Part of a small language model's weights: 14 layers, LayerNorm before each block.
Each number is 500 + 50 x the weight over the matrix's rms, rounded and kept within 0 to 999. Layers, rows and columns count from 0. Numbers have three digits each.

# v: layer 5 attention value, 256x256, rms 0.0586, rows 86-127, columns 0-63
# o: layer 5 attention output (transposed), 256x256, rms 0.0516, rows 86-127, columns 0-63
# q: layer 5 attention query, 256x256, rms 0.0549, rows 128-185, columns 0-63
# k: layer 5 attention key, 256x256, rms 0.054, rows 128-185, columns 0-63
v86:456503483537448552491547507495493482600590493507535454495513531510559597500493518471528459562557505528491453511400515551540373459545519556567462461477550519504471527535508499538477537547489420
o86:543454459481408469529437491521544519516503482412541602425530476439471563455469480518574442435481483542545521480473481468522481468511554499506584467567459484426439455605479493523465436410476546
v87:397469550506480481478575515547613466516485391463512471524538576548536528497588461516512478438555523486479440418489463451563558487567631474477427549297457455522528520523563546428628453418543469
o87:489543641518553552426549539454508464500577553530462553578497524582470457466439451456587463420456505522426317492434480599455579515463609491553474481528605583503541483462495547431528485391482454
v88:549494523442457435519463599514493406605549463443524553564569535509539593454528526536535532476449561530501515503506556509494595462543471424455464406434498505494446479500531521606401462544590512
o88:549522554505545460531523485465432444498474589533507426524459493488477485519475516477411529579488513527487480555501606493488532577582491346533509474406530492474480475508414458463504545510499501
v89:407506598559474467497449424421439539467438591552434465500439415592537588555526509455516405499494508509511566503485516531499577523398497484524577474488527453493472472555549437416506444534473515
o89:422426533529454458446538492550508460451517434587496575466487445473488559530505507467555480536488479517580532542481562446557496370502517536650574508435429401538465427440610455438455531426481507
v90:552494430498447518539426436479454579516503533468458458482499388537539501522623448486425410496485531581521448535519500543473540592453475491411491477558492408480396517574537504481564456507438426
o90:463414437482551424455517484555550572476546447509419480496485492484609519533501491474540486507502453501404573464588533572365508528505503573557491494615533491465446471467571472490401519443431490
v91:455500452550564503506525445460461450565470472520556478649545453558514468465539471516437369493514530513525487514565449490405567465502520398515565505534540551591529511401459471521516477535421519
o91:477517472332442442421539508451473576495469652475460473516509396587599457520548474486501522497515478523597465398572565476523553595461407528479545498472552472559524454461469405445530545460492489
v92:550481442414575380476366408545563428494520637529475428521566608472401401521551543467484467485431477501479485482564442546517483547535491473436527417499537489442547470568544467449587479442538556
o92:481579522503523539566450492568490480505559493530448410526482431535457638450498509587505429411463602402544464429536611415482426521551517478530473488581491498525564539520434425514551400495482455
v93:479552531422515597528406393580473501537454497535501610479534493471429506572463548533525400571529516467483426515448558495533569442585505534586507501480468571478537451400503575517469491457469575
o93:523472467586500554522481493467472494639467478479575469470491482586441475509524439582470515433505407446552523488584428565473520520505500486489518443493474534485543453486484520448562434516437515
v94:439449461478479543512499541548577464503465482508527561499524369611612459469484418607414484485477490527557527548486474554505498414422545531508457559465575466490467593549560443436507511517463489
o94:365428550595494554485530448495472463510509617474461593517509429564562497454569485462449558503533520492441542546531402480550511485492512345492519599629493492470424516496438490569500498416433522
v95:461515533489493505559424410620552446546420446515440432498424488546499482530599486535440478484479394438499539495391489562492450503529482501457584499529511520528507448516480500493579478481612476
o95:457538467532608497423468560428493628479558564542501484462551416461473490595546442534487480469532545492394548477534550539566446517477529556510493482525585482470540546611485476539430529480480557
v96:516621577574515434456512540553489534514464573498436512518498463498478541528452505417528547450567512599564494533498412492584489583569539456504398407499572503494491591492509430477527556538518483
o96:399373519436424446490376411476586534537486410550467520508528409551509447519485487453395464403544429588538453460544514476526439489529527545516480492472533469512542555526461544489569550425521531
v97:475498521552425579491421589401421404544392467500483481474521522491424489478388560491569531488474487506463494480496514458576459476612476464463477535589591575416568429570474564459444541499516555
o97:529575449524535460508527512457515591479505478473460446390562484452391474561582558517420548504516409512552540446441522548457447490454529592454529502527461466552412509509490474531528490394492386
v98:493537551419515413521454458516586549461538500465549490399518521456464488547490436418452516545504556417512539519494517471593520490474557517473492485411460578450521401528567489493484514617464537
o98:509604502528488500591510534532414497477491390539491536551559542449404586480472515450538583531492529421482589585507484534500490483509571463529501527500479525554485567493478503482541543473473498
v99:463488486427465551503551537577509518529480459411503532486572486523425479484411571542461544478489422524471391461528442505597595493378533417510472564504491516477567414598420510399554518465443419
o99:548501541525569562513462530543512479523546486432511449566501501426411606430482544583535489425510532472488557560477469541442515532570556501436436461600451393484537559476469542444549495476498584
v100:467485552461555455548469459485507589436469534509376482509601515526508441387409459435506407526561546472464486461596521461522516494476553566422534483490343567445572507539454494530457533553439488
o100:496516583583553515594416446518455463522450458523494556613465537496532579502478532452392513559587443427551488505485495483551550651508400526500472519528525497463490528493544551504429441477505521
v101:384455509505502495487459413606466559495563620577452468492515370545457499530420475593447453493491480375525445425490452437527445495482520466526450534547487534502550438522557445547479507434395516
o101:479550511494525591510526486568481482513555506436483417485503557595496560487496513523498386517538580476408464509513423458522454459406562558444449534477481546520533470627436535512580526473472466
v102:571490525529450446512461497461557567406540541622427548502539499434531569479424523499542482521501478506469546484551522614532483480577460501421570486466495560518463448535511490556455469492470555
o102:399543451547572469593425434403551443506501494543491526513477515559522546518489501518507486574435459479477409499549451449480428572435486430463500489477536541491520506461593454458469456674580470
v103:590482513541551415455506470493364500524424541506437479469495519431459532520520469495494478534616503469577441493521502527347478543504468480621601485474437420496521529495524515495513514465483526
o103:492437611516513411480502516422486630588541483485469495500472472510506566452540537529598541434412482559518539431507509468489577518473464526567523482577537602499449512513552482546483552449437437
v104:478484408402497524500477542523534578470378539457590474494481468509512523628482556461494552513478463457527441464406478462432464474554500493510572474510525421507597562460467396466498526485555420
o104:544497488534432559451468473460510475546523496515513471471507411437372407550513480426525594512499620494529526527596452486478545419466452406475454455467543493547429569514486473434504558576507572
v105:556498432488568441479505401505513486475459482490469490452441514442429422574457414547456488482488463558570550453575490483488620535400557456559553452497482514561511562560436556467423411539468455
o105:475434590540415547459520561512502473454406428480481508487536473481508496485500522440522463546426531447533475488472560480452473535564492452546414548441535551549522509513461530508558532415503531
v106:554520550387395498560535532472483353622467596497502507407540547481462454476424547479482442375545504516537431485513432464538499452563637428495519521496604540518458522413513446475529407515502467
o106:534492477584504535461515579442505454491551569512482495482618438465426447513512563477503448381545469484467471534567495259439658551505491400414449575552498608483465525442464510487526559442551307
v107:469495516570525462527537604537494477433513411503423620405456449423476534591519401401479523509507548543491491449534505483580379573507517534423518432465436571558485446515483499544531452539434403
o107:541444515496527512454531503546458521557513472487544539467449548526470484425461430427389523525532470616384437526407522507583572502455587557400480438499547480459451496512471510466600511559382496
v108:424490434489423516510533489527453536519479606547588459521477464514454392430465382459573466550473475532504456496480486528418576532405468508510641494483417476544515553502478451441476468472491491
o108:553530505514502453473467516528499514436558493401531619558434430549468492481499555596476505508556566556430533517536461576615502497468510490525463498517548460496426548544488487432577467434472538
v109:510429477560567498538540413499493495519437521519513386503504471374562540492482545505501481539441494567546479467518554454393520521488459527562541439556548576482531514507548531464473485444463480
o109:540448395392594561368458566452522590504390476525572465495477554494400582514540496399568568490523511560442451437422470540385453599473477456470614471510523468532457533461570584487453396488370459
v110:505581493563487554488535487516470557474504454532542556464458463462579454506402440530533523429525405524559536465489410564526487466487489551428475515579476469538455630472497449438574508456538562
o110:393453542507500494503553446534575511464465567515492519494561479502567436406436467523522529463482489526486560551535420495542514517515479507512448503473530534417569470478527438439478526560479485
v111:500546543479497536556559530418426583481461505624527568487533453560468479478407398437481462453537535402590528520462490464509523501457468519474519502547494556445493587519492532482387509559484521
o111:547470583451527469489494480481405518473449546572474541621406466511609443522475477520461518493600479531512485565552534467470451613519503492572470509549422518485487493442443457588583485321546443
v112:476553406478478573586527553594482496428448478555509506464534399488504507548540485452386533447395442493474515509566486465467530457625511449518549603515521517477458579509486582374553480541479481
o112:603505463502532489537595524521530467466661487514462568463460371553549494438549568546465521454507474445499487537378469495405518484463584534460589493604543442519488592577511500488504555494372519
v113:543542486510539378452501472561546519592463454565433469443520558420497577470586516467546440532497507596467591433512436481422539489432443504536407543598499530438562581531484529483567511323541493
o113:528513491479496477519501442528520582548478523485459525512546464506589621551533497456552527475428520502478432487515507507463497528560521479505581543524558399424522434505542399543564580639480467
v114:528543564423621540486497495516518444490488507528520461529576495469609456557500438592478535488533470464573589403461506505472575389461514628578497418417536470587572497408423379510531550371527539
o114:482531433513580517406464584448525475446499517574535564519525431554483455508423498440632479532460502470610464486412518467574561527472424556526478497469516473580469528552425567432559461478401498
v115:497492492533507532445509592564601542435552509496545546466494453557520639529484501438529497477537511712567628513474553528609562413488557586475486479485555446502477489466523534448507512552552470
o115:481492576527481515476526491521567484525607533595518511456493508438587521377439495444569470467415554458513461500558456579510506448488438523499536370537556449447556505380441515431518410554584568
v116:527473508599572510496392452411444415488420504391467507426414520527437497451419375365493398440511504477578578482553470577526470556588457452465619472574463367546530449493562557589421540531474463
o116:433583439587368471557476544502513479573487467465505534602466566482514520522510446521536459562515466548458491564547578544431427505473433497484561557419410478424483541518587540559518450500488474
v117:444469524570452572448561584477568589488471466510614525531573533481439531471542464559456566488442436510442454597472541474436477524505485545482491609462470494497482438475471543478513500538479512
o117:556521472499523594537551506480509532466572625468488423406506463495503493426512522478508491511533444522469440531526518508494533584503570504451404375372552508482459471493490545442485450501506594
v118:447523551504505427453398508353500477419605498502588544524551576532565513425425448427443494580505481559535476499363498510496491511455503423508622465466521593380499562488508527529518609540579474
o118:572540451568510454571546410407539561459442416564429443466477503496514554437623478577396447471546437509550508624553536552452486516460478473608492456578437581504416577603451433430426558452473485
v119:560445469536439457453456474500503539501487564501512540472511531488474518521507481505602516531523482486562458443505438566550492568574464487490423466487547406510586448572543514497446531520484489
o119:477413632500401568527518394420435494531453555495439421516508473496540549470476467506510547456593489524543476461448586426460440484560575499577443498483541458478607442496539550494512454509540510
v120:477536462353543486462481469484399539518447575576490396533545495444437562496549549397394473527429552411443642504491551607512533430579450541447469538569444511549442533454433448599502487537478479
o120:498554548409468475528537459497442400521576493402578575548560496513566486583531469389518546494446541450541542478505464478555423549466529561555501474436458427446476503379516570518448542528506551
v121:504502556489520491565478549448496631426503524477516506509485459377526417454459451453485570464469462509466480442531468586467454507539495494387607538421460481425488418510535431453499474542598527
o121:509503481617411458417469451433527489499463524550542502494499446537464540460599508527462458531533483514524416508487480458451601387485552449592506595486502468513500572483458430430491516611480505
v122:586507547477473514523492499455562471533497524372592509573426486506501431379472604452532486519517520489498523488450485456582520514500433423529426431492475488368482491455504476527466475512494496
o122:501593451628511431567524485562511475562496516634456394565464476449500425529522502413456443428535543374446603503520477494501444497484425506492502427550530496524563424477525475540444525475424495
v123:484510545423475466546392519463382544495636486495419528429421516484500475485423497514532488490528452554501548572527452474527490466473528507405430483430495438508505388427495473395545457443513516
o123:519429527490526503542534533587465476485502438512437442564543491501544550571433519478547527490488465504451449593531441554492513545406531442575414502523522518525566500489539504453495602523508450
v124:544466545447493511498458619549586582418471490559442475550509425522444503457488530482468542497543540485462555478419481428600527551521525482526544549535569573522463416424516423469453475631450429
o124:493462553475451490532465488643550511529581571492546484513480446552482457402494503404490468487487468393542489454469528483517551487452446517564518475372501580506535528426470530559347466505595625
v125:483536443532432577531596507536508507556416480472569514526549499506516522497488548538558521418475469578560469423537501482428528534461595457480532485557508449483455458554495560591508427409427483
o125:545540633489501524434601416523486500515446512492528496508492611516514520565470524545504423528480455442522497605517492396474507503493501516485506553435496434593447541499405446467523537522416482
v126:535508507546521443477437384534519489551494577461538506537438555435553454433555488548566461519540572501548454438438470502478504424577466468563540423465419421558566490567476541454473542435454586
o126:553540509532526478355434488499518542536447510563458512536582422496470440503453468513507504539446541575570471393504533559457541578564488516434496443473387535552521470477621494545480556515316536
v127:517473431479410590540503519507486527519470518459442511564487606447473518507474507548474545606523474540517471414493478439447467490463434580447540558666547553394546571578485512596492538477451518
o127:544479521580505488510480424487457525373463528541645366469491503512556541441386623531500494547612524516509423536485573458555549505446528582511523541572532493479455520708511447507412526467559462
q128:494501496509494510520508533560463488531472487454459509485466456531574495408459455506597558433534551432541426456504569459503461541474515553512482517460459488466515412517456449524512429514481490
k128:470546469429516454505459462435479487433482509488487490601460510546543511499605400527388502465493470509464445457541562550441552520489506486512515481500494550571360529424532468455527511447526436
q129:439553572486508508435567432510496517517530500596549482518483462536493520556562501563431429512511542484569544509511498481503482548522481447523488476558532500538537491509519545445539557482536548
k129:497463464543501523572593481530565405500529460537510492480521495475471559514450444507529503490516518527511511564487456556511454526538556476523522499521506421425526480456430499560591400558530493
q130:530469476492500543585453472545489495493481474466449464520536520430467516548499476498493534547541519563425496492494491483469466496472526520477513537451473434456424505483481465549485458477480429
k130:539521466439478569480405557455472536509493550455580495529469494487482468440538538470469492429464440465459479444468472393454494451452457466478368562451491524492421595530487513475434497487525508
q131:506540535469538475494540476474509571441478509459508457489483530473498409422568509493443509489561438491510510505547472523495517522494483486479511432542464550457451459426488539479473521440437550
k131:435542420462442512422519474462544439482436536539458442439429481489474483571471441459448411448397490476472522534480491588459470466485475508545496469485458469511451433413528474512450403477477436
q132:571520497475520498521413474463468565551492421496486488434505560522503490451553551479469512486487406467499465469555560511506516490551417503533498513505447509455397539534467471459432491494522474
k132:449531526490432533469557444468499535385479569509456468421480524519484549525491482403547489530381483449421469511509449510464466429449508497486481530435500523434468467466539469489540445472490549
q133:543525477466514457444519476508513553575554533512493501502541565436515551483551605505531473494513519550510491491550530463515468496507532454422553510544557504517537496454572481423497463538520507
k133:594484535510523545446538435474494481489516436511472556424367513452460547492394532496484541480481496507617489512419479374490418547550553611463467419523464510559525563583583601517538570521456483
q134:576512621491451511533515619521610416609505519519532607537516462538624585520334498455552530457488538448537417474437420570543483533495472506525498463496579543474492479453475532475519505556475544
k134:504458463494506455423549462486524522445496520464533450480485565516499484555535538512505543495505532573460479506500541558453543512437537473486508499461468560528418537465456522498474499468489537
q135:470582459519551508577488522520499549539522527518459467461566500519484465408522476587471472590461515571553589500537457485496520574580508475484518506522450482446490512461442551495487428433480556
k135:436437490545601582498430479477554461608480347526591477483529558564504499554465410641524518478506481519491491558453507518480538473594515511458452470488482497510576422534500539583434629415520474
q136:463491448447474444521456464499418453421422455474484436436488436452469571475516431516416545486459418452507449500415471481483461360414481507468514443473422486472499534421502476486517448455432486
k136:487540477528479508526578494479518507437472521510453499475439502458540507509480495460505418504521498425462505509432490451458507465537456543491505520430484516486428462552512500451476450502476512
q137:537649556474499517500558449517519444429509510471521478490412498551479441412522351473400439451496519439416493495462423430431543495515529515544534535494462476445413532471445415426441467495454439
k137:490442480522580481524508545491498482474481503484519489445493439456479488516480488507514512519499461435515529516446470481475467448504505513493490489496529479522544504483487508500513519519469447
q138:520466483482575434487558477504481427496477481565473507518579551452459422544523502463451457525510460629557581534501470452516551430560440520554480542577523518491566511443458486493512428455497541
k138:469447465532453459537516402522522490579545500519501508483609471553486546537471523558452485472507522482516488514497416472462459516438561478465477477496487570374438426482452453549479482493518554
q139:473566530518520575502512544554425415482521546418507474431447538497458522461502409547451534478447529539456458473504461545509574537484511518499496495516557507509402474465421456555500460509520489
k139:502471486569551501515468532507477484561500478480477441576501539462538498503451514474497451512490501579514505537432497436465450462480484481482589467497513603436525473377537501544498500550486393
q140:497512489477532454494490519573603474430521452407440547513520471444483449505506504436599471597464561452508481480508464479495382495569498530495466451464491496417434408472561494476514528540422527
k140:447449553511424408427578467575401470579489496532485470547463530419588550515500551539434513572631493419564549475478545581544563524500532555423461597495415522488491489544438501444595502436491502
q141:397574524503568519555491663509556523538535460492476489548507440517478633489434486459517518489495562440487485569468584561425506526516512471475505581549486552508499460518507516400449526468476527
k141:476538514559480433572566466526467511494386459525417517515493545468599548535473533565481478551547426535457431439481486533520512545469581539592486550479459503462533529518429530600510524546502491
q142:532562418487438501392540587525480457466559456537563477507586593434430504541469484490561411467464507585497476468502472481396499516478512496586529486437476562409413545458535552447526500467525453
k142:516456530427626524511553501555479515584460494524623522452513434442543506550502563447471451582554480398434449564517532542569541531442433508459484492568534446513487524448491489542448449512478444
q143:515330480497507455595494491393496528540523505521496471484503617467467525356509550507478532488475442522479418550411524573581536499547505551428526523458474557567573442529498530482490462604518508
k143:528507453516516595472510401587483394596492397487514470549517473413559481476448475498516368533494428440434483547449489435476452464503503510586501524449511520538386533511584471467533484560524473
q144:494464520511427561438536526511507491509564522525552478419463511463490542526429528411584487417442449510537492527525500483501451495568478415459490493516510534495568453455535606409512460565564485
k144:493439454528527579592547537501533491488545437516501430553536412402441470493459547512585508555595509488475533413471513418549440482466490535480542443498482423531510517471536539458569492471478495
q145:460528497489525527484438498537515532483425456509492408509502415512469506451499502452422467515513490539462469506497461475552544520494517561507507509446451464470458483513494473540473497374483558
k145:439485529481462393470484477549489475428388575483475522515468552505503508534540541496429471532492449443506489503469462579452478507453558429513463494512498502497441496487500463453447457489482493
q146:530434556535467528518573536589492432553504522544497513558532548513537534524439481494587566533519500464602497527506413502482483455522497508513491416536530541501583488485527486482540478583552436
k146:535454486471558605619503530464449541581531452480541519530540416456445477488541539493477432506570522519495545484503550504527530566500479493469497522510519427450540586525497448549478565487558517
q147:502495501497485516469438472487431567486487440485464469492467491506460492502544482494392501524549492551475472485520546523513442505460505499474428587470441450497447462558493466547455476445502520
k147:477538506525469507467370419521523525453490521456529490490433517513508494442552513523492475479440464479496508486497518493460534419496429472495464514448456547466450524432450482484450449501466538
q148:516541516579485475559458523476470510502553552437512499518553547460441473482499508577435482559455598548489561503529529447515483539489556485522534638496468398478470500534501403540481530470470495
k148:583482537493563534527480587531431513559500355514527456515473516430479527410456505502574566580519403535547525461489433491439446547437489455491509514514538481429562580580411525544482557588463496
q149:549449449504550411540485359490484521531493498457470432484458421478495390444517586513441413473454523442415530445479534537507458501460505423487504454494493539477461565505419455447466438456387505
k149:496465477472492518471471486490515475477509563479434515467406449503429547492492430536459540436494423482435518495501550456529457488479515466464445511476474469555452505457519534454473494470503510
q150:570470525490530457471451534488509493434524500428473418489415448471514466478539470538464471478513531470492451526462552471488532436609436478444538523536405469460470495425553500471473554431453503
k150:415594489527541533479470517445499571452478545501492437449460511495474528471503528458495494531494462437486523461424442494516459459490454515537511527405519575473391466470498521468529435484509520
q151:533461500495432468528594577477554447590483556487538629505616503524558496585386548566534561510512650523541517488548460576549448475556570498531468563557559506567597532533514503510539545520598499
k151:494478501467500460500483509510480514578521533505510476526525529538479495511562550509527535462458508520523519508540493526523528587443503501493441481524503500594564492460507536541469545468518469
q152:475524524516549455495488462548439621449422482501427443482469457451371503541523484517413435501465477502592489477535489490536517496494515560514527544411458505483462557511531411556448432463465583
k152:503487512551512546559589570527511471508559424643489534504551469456479446437410504441525489500546492428486512520515462429537443511513514492440524422502487501519539491524471532516487500476437494
q153:501545488528541496501512531537462533464502498486492522526546540454438477518556483445529581459461540478540495539490480545572483555519514478526464581463529602541510544575462532513499451507509492
k153:577451520536440469519559560510496478557528381504440548418513403540461396512454479527582515476494534508614540571554451507525523652488573427498479526467501502489619533494421456555436515539466428
q154:539480448549550458550584483457572483520457590410569491459583545470509546488554561445516483404558567456583527530579548507491431491469436487527482474587464501554467491439557514557521536488459492
k154:417535508424461495488492558533487574548587450496495536507502510492519508503522553476480476544530498501497498494529543508531502594563517562546526491544470494556532454539459468445512600474553556
q155:464491465581550532541512545550541429481539555391506469524532531480482547573501480490517508565553434561481547463521515430426518450524485438555476496491424427407449537553522478579492477475531563
k155:454499537469538611542460527438601461593484360448506496484495405535502541509398547506557484583493516471520457457499519521523495491550589553523571496458496546437555489520493500481501530446456440
q156:498507554441538488516486544545531485589409520470493575455604505546495567512442525447492478386553489527474503499512509572515554511542429418444430521565550509504483458521502531515519600543439527
k156:403460423525533477471463458441467415527490489408478505543416478580510468504502420390526542551400517500523551533438500496550527464429484561576399500603479483528636515470427519475528497376533481
q157:477485445438487467513565487425549463435630394532437548545425580554512564545562521442506470507447367524391550453532449460431540500523555423535491547494504502547471575513500391406548602448500378
k157:517539554539490527524559570442465594582412520428453511442521441498477474524543457499524562545570564570536552464491444553519449429467486585519492509582624500492548497586497528520554511536476532
q158:448494607527502463470477505581496551413459517509488510489496572549398479473524375507485422529460505527463478453451496494424433460517511464480540474460379402458510489507532471471579456453501542
k158:477488465466573550523393571498533454468507490463562453416538572511614509501452493541445559532549473526517580459536399474483511483551425649532478460534381572464460521568572521463543537507609417
q159:503506493524460425596490484519517426452576478377623518436501487508499494526577592421526463457477413473487465426555545480573521356398587411428484491454469480488491531471497386527471408520527482
k159:548588467419466537413500541538439458610531508486470455547467511418483478431527498527472492509558580544578597476448586490544453504438610483451560449413504411532559531503465585482475475473434467
q160:569487491476403498460394500546566448537489426489600522457472474518532550478576542482489585525494482509486515554565489476479492516427474444495551465419454456521574590418442474572443486535503472
k160:565403580528487474516474531459514554467472482571531505574540381507539461528549466464534463543435465433539534469579508580522443542527495505521430565473501528378528540544594479458527469599594470
q161:507462576476465435502409580522480405427431561546514528526486568447435491553523539505485484448454480426512443533455422605561556535562520511472493474470535520460504385569559415414512482481473534
k161:519500452523496468569579580485499466519466476439530558433548475551511551512501465391430425510443555519501442481550530457539527376466472545487526485467472551617497548449510509570471497602472453
q162:587498457460443495483533499489450496524505426548527566496520510498563445504526584447472449559541484477498511549602434462470550482529593529534579446559471525431420449405510548520559557562524431
k162:532490480475498440491490538534540549489466503516523461553488492479432454506492548508561468459472464549516535473439610524599554503568428509427512537411486388381592476424459500404414498439486527
q163:416575533444454462528581582514524521579517512521531485494483422503474530527456563506384522488492445591528519483510522501514541487462450539519549519532515493491510504533419486593409435484556463
k163:462431356477572484504553429574556424534521543449524572552446508510471544500546507512538515471551533468455486588436402498428462578605633430550410585477514476469507531558510509574561468526441544
q164:458588534450501534495443500533502523473517529525493552534457517513455622485453513543452452547442471477583453538500368540521441459454507528559506502445477420536496565510609530535518465537528536
k164:536510552476426486475499489490440568589499545493511488547438594473494451463484416432496501444547523429455536434581426433479480470504496490651504585546497516409508474478459456526476557508505485
q165:459534527512449351460493547491507509544534559453551491417488463516502454451532480577533501506523465552458468489478533484432399498502456475466425511615521493416527472432464589435472540483420423
k165:468443514585494555479446509440467484610451548457512535501431409467502491472424519538507518529507492463515512533498521604513479559526493536525379432537507459579449449499513508543506557631498558
q166:502483461466464475432464467504562500532474495466519530516425507510572465511485479503524550523580468511426479481550555567518521496475570437449506501526477495588520431552591440603516557570413460
k166:522521484498472462593543560470490520552537458564489515580623436504484402547519458456531583513452518452456420463573510419503535500484439457452477547440456550440567435469467522458492519453464450
q167:503467467462532430578462432503477491453463472511517557467433497447534467468509520521484424470439478474592533553585436487498476520509542522487497473463527516516501463498496475459485500508468548
k167:476537570532444567480466506598463495424468515478523518562551510526475564448536462504463530478499468562500555527539525585448499504441519481563465459560458452495493504468482492457550488492461490
q168:394408440510481455476533524557504445580534465448534551434379465438488458508530528491526477449575468494452507507479488462539430529515382529562462589508349478462456535549463473503622531509470463
k168:471582438463516536467464593447509531487543550509459538483566510551577550571491538522472515429433543456506430477625545551467500509500476479522506551535503654493552567558535487528493510490488509
q169:512530496514497369420464374532508553539438545507580515558464405571596574513521496499513512491520474487566382473484449578511524470398549374582475536462481399473547511458506525538478451521512470
k169:531540476430470598543471492536476492541549541560485508527505516545466428483400452560445467512501508444443521526401375487468512486487513513438432529466460550485540464462487464593492430567510531
q170:502488455496479396460486536515535485519502494503517584511367492492431599506486505556422531408442485485428478442491454468464420359543608537567592514538551478461508530509392491460550475516468513
k170:571448455493479482449553528452459503403356517566582369519475473456547526423495421439476451465611597490462486515481480526502489552536442479467385514561484492388578443570553494555422573610410543
q171:517609557524473507531506522456439467494482646460582501539488523500464531488509476479561501513508493357539543507470449459399438486439602503529484484501485542466467463508523515456497552506456555
k171:509499509407416539559494467496439528564444527457497503520446497475455473464491513485523557580514470526518447475479542578508496488485494534444470515489443432548533466479414533457431496569601430
q172:419540516421513530493515489484563427464594528441480551576445429530569546449512424549491475525468579563480486483507553495570517425514563468485491490442504527505513470493526513508501517529524400
k172:615462510514513541495595553502416498585475479535502448523557454479479518549514571516525468500488434515457474505546473442455432458394534473503535461512514433537401483405427477558529513556476489
q173:536588520438508545534514497576564610509431557505412523587532468515492536551432479459496540443464460413471411437560502490400399541479586539469609497491513458459481461483568476419427422474479504
k173:572440493487435531455534473531599565478555379549538525490429497501477453457533528537580487488486462521529555468509491449526574495483501499516613448586493454456565562545488427510487562504395589
q174:519398517506426431500575472575516463507474566508529469543542516498466535509512481449546470488410455543484431504492542496495463519511495447500526477545487522442488537441437556504499528474486416
k174:556498448503500491494575495564573532620497531469560476506480466522562530426434533549467486472552412544504458553525477515489465526444430500430577496499502551477541469526472421493457510529538518
q175:467538454421492504503580472570472476438447548476492506538500420466466489598566419445393419522537506528526575489501513501447524329490447494523493515451482480520479478492433539542423546553594458
k175:489546618552553511523558530638467408548528498493528488455478535462486518453400459516493466575552531418467558493442490473494491575473617476527482485481525467461486506508509586500487371482443511
q176:518510491536495534508515526423549505563389527467543480445456464444508490528413604497579505525500488441499476586455432517553564586528427472450566430518433433468472548456570418502456616601500606
k176:520502516402528422470402540529436569472458534526420464539512578513496562458457540441489545587491527463488439343539473486436520483525601471495479511554518537591518366435489530372506550493461479
q177:508532374525538482481539491422495437547547477505473560550437489460599444485526516518458502555494403564532453574438510511508487531484602510566503525503429364480505540538506441553482385477557437
k177:532459509448480531496496527493526482472522504553422493508542501464543464522436500541546471557516563507619459460517450488479515539504528500520455512503449558444555519549577471534541516527479541
q178:637484497426502558518527554560470486582544477420533556514520589568511484484503441463486491431497479455433433464589579517502585520561425500552460468492550541540506454578459478469525531501399445
k178:582561499551618498449485477527486491443433456337421479467578524553431427556563541380538573498461508579483495544565529472518478515444434540570448514469476491444527549558398501570471488493486526
q179:583573471558569358503499426466532554450468511573559439418517482505497466468560496474504440571602564453477469516576531472617428549478443492538507548509436546471561511521483480531468505493463506
k179:496478502466495520483477448463404504532535572527556518526589493428477353582472547550434504452529516425530513525528537542465419492523511499472512342471559584500465500534546424479510458506522444
q180:548489546575469446489503531475428553453577520573467509463457488453433442476527451426543491520454468566511565605483468534507455575580550522479463513550422546524446539529561420481532463550437546
k180:438489454494454487535512530391445498498522446433561458566578446514534510501495483500488456616482508514499509437544477550527498416566497553532438534525558521487455446411532451464480513448490454
q181:529503521478512493453481501554457535480478467510466508438479619472466424596409450401476514501554470425480628581575531445468477495528489487524516582572492584544471540495537436445525534465457537
k181:506563451539478418536426442433524474447392572439480547455580562488531534517532511578514440455572522542485423430422513522541524531498539540454408495583470464495508510518478491502510500478459521
q182:462554531552562440540487428490451515535477466477461510491566469483422457506529509463486429367500496441453524556444499550480494512459476545493499516518541553555532514505445532498464498513505566
k182:444460481508539449525411490580541527482522560420560574471485476471507539518496523620462571511409476581523438455487567503462489458615437532427467460551605504549455527500512500577494454458478469
q183:396545435560463536524580470494446462450562489429459582520455525495388555480477489561553525531499560462509533520492483567566482504434478485500515470489458583580441555508543396503535626466458508
k183:458428560512548463443510559520451463520468572511537407579541508522550491442547436362478612399562580515487475473512566423531478514470495583484585552484604473469552452486501475542524596417482439
q184:578504524406460447540505535585484486553407531406446516490442452426496525545484489458543458517548398492411500456459546469473505531419543498514489550569506455513512424558538432500465470498559430
k184:565463454441509547574564591438519465469519492509476580462514443492428426493420564551536450560509546435489607554482455452538480522609498532501510488486472493555532548519577569453540542443556455
q185:521488543554480492547468515548531365475474430537497496456564439441509508584490463513441459401544517493538493469472559543527537445525526506594500520537505513494463494501550483453467501522507555
k185:533537521499445510470459516408455512446472554448443497498518483509498480435487559472463458363472536438506514514548494500557577516463503480428537553454497420517494558464417517529507478433464590